config.toml
num_hidden_layers = 10
num_key_value_heads = 3
vocab_size = 6955
hidden_act = "squared_relu"
norm = "rmsnorm"
positions = "rope"
bias = "qkv"
decay_fraction = 0.53
final_lr_fraction = 0.0
Each number is 128 + 24 x the weight over its row's rms, rounded and kept within 0 to 255. Layers, rows and columns count from 0. Numbers have three digits each. The size before them is the row's rms in percent of the matrix's.

# layer 7 MLP down (transposed), 576x192, rms 0.246, rows 512-575, columns 144-191
097:145127112139151128122150082118154137119128152157126073172161165112102121155150188147116135141115116133153108098106108119129103126111129110145116
094:175160163157145124118141129162167101165167148111091104123138133145144144179102184133118132118113168132117156123119109121090078131140133136122093
079:135137162142093135120139124125131122144129103133117159122127155149146155111156100130129161123134107157101096111138108165148120150125153114118145
106:130154132078112147144138111122141077110128108097158117092141070128135149112144114106137099170094165174124097132111141098146156106111118205194132
094:142098197113131159121164078155150117168129119128124117102093140088146144123106168148124117164136146158094143142137113111119142100138128152161129
095:138117137112107147110154129118149156147126114124136088149120142143124120151111098140144137133127130140150066138163144080103164160163078107076130
095:105114138146102056168122121141108121140146119116098125137112131126151113140119093157131117138113117125147142105106106127110184152096106161157151
094:123115134111128138144145105130119122145181109096082107115162152095113148106163177140122127130112090173119164135149158104124091116129110131111174
086:106134114130134110136138122128142132143130176139103103149101172116158157148141006115134152120116157119175134121199143130140101145110118139100124
101:124130145138147108103150133135152149111147122143126118137172124071123156128133141116138158106098133111113172136141132125132121160107132159171162
104:090131145112111128157107152153109138124107141133124130132124095103136149139132141126128111150168117133144080106150152102132139098079123094132138
099:113079149108139167113127149116178117081100156143150123116149092143158104086100124113122116137165128147155137126106139105135103157126105084120140
108:100161076125137101142112131146122131104092096152143166148125129129150077105128070101132087113116151080087129163120163130115152084138140152121145
106:117082132139138173163132139141128125166128134126138127138103169122153125196127183109114094143133141162127139159140133107085117102114140108125115
094:145143140125128089119130077125161141101118144126129122141106118128116096125098158100177079135145127106136134142157139119093140126133127134157142
097:088128101143120121086140152176113112128131127130127120109100114125123155112115139092118138112145128140112112114121144133133092120148166110107130
098:120140083143101159155152153156107162154145107139112138125117122134101145137140100104075113112137140112105107116092135106150155096117159132122159
095:139128197122153108145113131145131134175145162153081130126142167151137188132097159138115110148091113146119123129135134099094109127108092163148119
103:125107112153084131150093149143118116150130132155124142099194135112137143103151103121142125146131135167148116122126140123131127096167146077098134
097:101104136117122153111131175072104151093130144160145136147129142139125111107219168128145160127165124122103133140082159125125139096105144105118137
108:082130110133137149136141127122134135118155101118111107139141116122129174126135131126136114149149105149135097139111154136163087127163128150168136
092:103116113149112138112099099148120138084132126077142152101068150104148135119118149189137131162133145131089119143120106117112127149131142089150159
104:131127143103112087136155171146124141133168156115119145144164169132093119175100124090147142126174136109152131122114144109101141119114152156148162
103:115147134140069121091150144136139149148163090150090148095148157107114167094132104143123116132168118177153117113147158112107160107110110108087150
107:128102153108127131130127085152124155127105085114119110133078165116121191138078085172136133082096116150110118148153150072149133123104118093115138
092:125113102137141136138072143140088136127142079108138077156095162124135161106163056136093087168123120137138152117109131115138147140136109113151140
104:183136140142132147152144110120128144109123111137134122155120127120122132150167088141119114103156104148138126106127092083118105116152102126071134
092:127140157151098146148106091123086177134119138126116163135092125104118132097128086145131136147116138111093089132140160156089154119123140106173118
106:095134161129114140125105161132125115089160128121123103123103159148159088094119165122149116119160170143102112157173101149121147100061151113119123
103:088115135118137174140180201107121127140145091132119101151104130134152149157125132096186157118150144140139160124119171154122140190142116176129155
096:107103103096110098123100085086094152153160155149110160121114094109112117137132130178162131142143142118114133150122136123117102138134111155138096
100:165158126132167116127139165091126137154116129130142179137107117176129112131074093109133083133170176115085143141122125134122128137121109106134120
096:096176169085136123112117117130096115117051136151129112157149105168128096157142115117111128173129146138122111142108139138183092158165104119177124
100:090161090115147136112118154154062099131127140132158138140169130096134119106182155139110115162123153133108135156146134118150154089135124133136097
105:098104149141182131125097117127154145089108090128112143122163143137143125151114152149111167111133141099167127122150110127146125096118112126133189
106:122158131146148108099160157120142152138130139147148168116160109107114145110138169138108122154138135181127128137141106062145145134138133190158139
088:107096106128127120119094171128129087160165124118119125144150132117127137126097143160161117142152126140146126124132122128124163115077113171148144
101:137092121119138161167146083104155113131145160146150189149076104125166106127156127141139118114161096119119114143103094115121134171151150177108166
095:173110133102152145124165103141142116152149141125156189114147165107122151128092140158152145118120080150132128116087133116156143124141097158107104
101:169116105142145071125159151124102136162131098159140153121115127107123138144115156128100145149138117135164092049114147129133193168144146110148121
099:157150104143148076150105118116169110120118119152119092101152166161129116108101132119148107135100135116168107160139112147075119113109125117128208
098:139121130128140089127111150125131117146107114117123158130097142157143131157170133144149137147139098117083094108104102122115140110104132151111163
092:147118149138085139118113108125143038112176146091163102114107115148145107181112118121162153130159127106114157131111122114141149137162176132115106
089:090176158164146161113111146110097127123131147136167128148139148121135149101099097118147111099128106123132138128075146116142154128119071100113089
091:140112122168170114111120112150158078122131126130118096153145143084145147127147162153141147137105138066143169158163086137099133130117155129096145
109:159128155130096108142133139146153109113116155125147146139134134156106110182095110095190123112148140114103076126135129154081139136104148156156118
107:179122155129141158137103172157138160135100102109106123131087108146093143135115155128141104113125154176088112098164080108113148113129125077093126
103:169082129120146089168128119124119101103119050162123075152161141079158136157169095161129115145144141112145170136118136162142126079118109133122085
109:103142106094108093125108214110139125147106111123111080195143182174114155125110108120085142166110130116137122125167169129149097120126117107109120
101:157136130122168112136152142170141150142095130137146165124140121162127084111110151121127115143162140163138127129100151158125146097113132090141149
112:110155096115142149075119133181123039107099126136154128138083088117161109143145122137142114135128090139145165157127146122109076152163123133130122
099:124174138123103146159132123200141108130129133081121118086098150128135153099136140141132146105108108141174107134147078122149103099101123072183120
096:148116122123162161095153143156134148105112148125134127130129133116103133170083119156121165176186157153107147122165168088082163141114130120121118
100:124099095112152124111116106095092116142138155128116162165157112105143114119144151153117153143127150102094122131119146092156110136137133123138102
104:152124103128123120123084107120117144083150142151098144114104147150118131070149138136167138113149131121117131094177107132118140115122158122094148
088:126125121191141123139130145124092150105083132165159151116125055114103123148126033125140141085128131155083108122109146141178131122107114088108142
102:105119090089144115114146129103118128145140125101154119110122138129131126147059165092136138139134118138174099131131188111109121174129080136088107
097:120164142124170137107124118139114105115092166143149122091103081127154130092108158124138151161098152133139130122115113103142161135152116142174149
095:124116086137130139103140134103111143114123176116116108151129143130146160103092081096130130129097097142127096137114134112132124151179128163155132
097:143157142144148114137109156128135145135106133126121100094131111154137120130107103157123137104130149172107127131136132156146191151104114106101175
102:142141133126169127106123103114074142108133123120123105128132133143103136120115134151150113123112122177126120100096125117119152096129126094125133
097:141126160127130112111108161155122146143190124106132094074140148148098119141107114181102118121096123065097180130196144112102117191159108175138126
096:105117116130141139132113084130135131143141133155138107122188116151089119122150101048134114104135156085120136129106121120109151114148129124172132
102:124113138109060087117122131182133094125136129095157150138162124081121118073150145154105146163121140148166146133140089114104163090107125097143141
# layer 7 MLP up, 576x192, rms 0.237, rows 513-575, columns 144-191
098:125120135104109148073166135116101098116140140126094132180172089120099163131128145141111112163121093154138116141129088115076095108085111142117110
095:086129136161168135149146120125132142116128121115098094170181117107101124121115067086130142089117104122121130100101144095146123093094141119111110
097:122119103120116111170133111104131135165121158126087151118146138105110163146159169144137081121149104111125131108088119113126119130116120140079106
100:097145140094135126159112138109110185125096112147125155138090133137135104125092107105157164140125183133136126096145174110124126122136142132139111
093:146127136129111167145132177091171121151135161155129119182158133090084138149117108094070132140127132132103128120115136168134100119100179109121092
096:095140094086107066093111139142083154101117104131104141141106069150121135138124143114118106102115113117088128138127148134153157148135135128147081
103:184137086112127123170102142129155158116134136132068079111099122149144094113148145114107108127121103158101145148133153165144155143145102100137124
095:131151163186165161111151123167114141148164156112111127152112112171105121125138069127102156112104116160142102142129151104130072111088140109122126
099:138108129119149116115092149093159111131169114118147102153183075126167126110129136155143114103156118106139111151114138152157115113136144133124109
108:108097115110139122130118139137180153089131136109124102151181130156142146147175106164157116113129103150137135159113127131155139150123111170064101
100:141137120123121143122093144115122106104128132126142093125151112117157154128108140051090136152125142145122129096113126100134133104104126137127151
087:136126105096169086126153155177132146169126089125082140114104180118141122130141167118123130164123129118108105133148127123100088138184114136107157
104:129120159131109128066123118158062142167169100142129112142131178169109113185127139127133112141143100126092147080119156113130138116102148137131171
106:099109160108106122138158126121095151111123202136094138115117126089123126123163103103133119125118098136097167132095152132176106125132156092145167
091:114135126118109163131218140107135168102128150134135115151093059119136097185124095137153145096125158166113132136134101088116071091149164103145120
099:109108140091130112104146103111130106072101122147147122136094142072090120121145159151169161105113123162135136115165155151115079103145155094153096
100:127132151142145098122098152130140158094093122114123091109115142162112102124121152143135115138095096126141120110152103113125111128174123155096150
094:166126162120109111140165087155092098116140172118118158130127123152146102132119116112152103102112145115121125154096102094104099116154126116136148
106:133109095133138098114088099105118122185107134136132116124131125102148127142092139143129109132121120081148106099173117138153145117117129119122142
104:126109112163165197126136162115121133149111129120140139155119130151121120128146134140189106122115132114103123141115098110138118100139151113081150
086:119178155090139144135145125137141122105115149155078079142119144108132142154140155121143074107124090157125122144153104173130146135099064116141078
103:163146128109117146148101164106123125178139156155147074162127109123098177123070101115096121163113139137111135170106135122147089153148091126131133
100:174116117102150123098099123134119116092113147132134133118102132119137088119134140133103116132111127082114136127106146101076120112123153132137113
104:093129132118171138163126110136135124108175147139111115139104131119151137104125127165163108099147129120093121166096114103199119116164128097168192
083:153114142153164149060126114124128133146114152120106144144156111145131109108113104098119145112160144118139154157091124106123099116137161112091125
102:135094113137120149087129144106156130116136110126176137149124151165131110101111102164096146149131081101131125134106119159109140155100076133140118
101:120113072084124125084131124086120128118140191108134123122115126125110111111138125101124125085144101140166148143099103121130099133119148105114108
109:132110105176152114135082199122140087127087147109129086135174097141076155140130130099103154127126151109146083101111154107131145126119132121149149
099:128116133150124152095139142102104136110127157074148175131120126126126141139122085079130098095108142105108140112102122138167141133132105128106127
093:142152099133047114157134163155117108141157107120100103185158096107124109106162105165097159105153167119115099175117131134109154113151085139121127
101:114116117159104175117148105136134138089131094149079108168158117133125167103174165120123097123134141119086153078109124168127102163100123137127112
091:103148116167102123182134117128155115171148150114130073144079116056127135102109088120114111125132151116139128120098130130121139139132119136104116
098:136154127127120131108096107082110122089138095145152129124170104149167104123140188126136145137087067139098117122136129187138145147108144154085142
096:101107155161083162136129143125136149142166126106106123134117144158097138104121170182103111139136113106130118122103122114138102143082150150162092
100:122130121134049157132132127148143112163151143168102137151116077159111108155152127133193121123129143148126130141124132134124116129127152141160131
109:125122138105134138140107166117106125120129119199101166142151127125137108095153117119134119132147120188152106133096113133147152171155126140165155
101:136050146127161111151165152110130144141128165159143119147163106167174125098145113181128097118125075150112111121117135077117132087100110110096156
097:139140150134101187099140148125120153111119129125126143129107130157155132125170123119171140142076142153168138102121152106139191133120129109154144
100:140141128123124145121061134129135110116160135119108165114121154136110096115186144144125113091131139148149074115127163141142101142143130159127105
098:154072115116170171127110087118132124131136169156180123100132119143146145134130128117126160122104090140145121114114126117179145110122174157116137
096:113142121131135139102137121127118176128113117150073093140144109180130163145138122123155150105131093129189104124120120137157174104110127146153122
084:114149112108123074106123141141118112129147131172156125120158145148146189118129130101138179112042115121105187104147158119126090113128137101092172
090:100063105127138138099100100157146107147139097159117128175146111125127140106120146114085146101140130117129125115141141146139093095103124152128145
094:140109127115114120114108134160145108171088136184109075119113159167119155124131132157139095137132097100120141137150138132101113150189140158120073
124:161120148128078115195153132117127155167124149127103121192140095150120144134130117123152190112073115107123106127126117115117125107092136187096148
108:155122145147123142103155148143167153156131173122103129154154122158100144133126151124089110147103123156110157118146109129156122146149106115125125
100:097098156170116125106116128129105123123141119132113111149189156118089134140132121139142119151163166145109119151120138166176120135132153128136120
102:143097154103090138141102105095134139122082097137114123119115124166107084157137153135105110147119133135133096119092098107128149094129126149149172
102:125153125093161127148122074132108155127138170143142108178137122083163134115140108128118148155116164170128111157146093135124121091120124106134069
107:119135109143151132165151164143105099144130172117096086089125099143138074082120133098122117122114086145136149107101120145171157098139130155170138
104:155187108125118151144151177138159092127137165126121147103185123095160123115104162140081125128165122127143113136114139132141156145137124138130145
103:131157165129099121106143112118097133093127136099114120138101115115156169128102150132129159182109104142184133122146128142110129173118151138169099
097:134145158128132086196110133115107148133157137120112139154119137051130184131146143140149077119120141146124129138136124091150147149115085147142127
097:141055138066101177108118076113131144184130133109149149180096104137112108126109175136143136125122151113141143159129113139104096130103129138114109
085:093109113082177136087130144142131155140138093145114114143121169150153150137105123104126097123091126143135136153166131092105109102124116123098095
100:146116091108124124106104135138139131104147193117094134113186121156152084124144115113160155115118135128154110151117122180151141109112140120132123
088:145108141160108104124093131180196120138122103147184112150088150097148125167128132139149111066091127103127091120118130154113109097095145105111104
096:138135138128128135123137118076149113102161138135158133116134133133086138155124132106098039061158130136101136116102080184125125105115099089124126
105:117156118167124195133121160150090092126122142126092105142164102135109122158139148155153162110099092157126098135134174137152112085101094155161152
096:100143075114134171148096114152144151124162164139132112140153097167107141139135136098170164141105106140135099127131138120135118112120085105116150
096:149162182103136119105151095110062122108124116179120128133145135105091108153142143166125114137080123166128158157134132127125109154155121121137115
093:096125081117105128131080152105127138083075110101141104095170122097079166147122170074135144135077135127149089121110135163127086142150123124091069
098:132102111143123132147158094111106222107130117094099140103121146130128111131114123104128122151129102145161104138135127131122166156115093111110114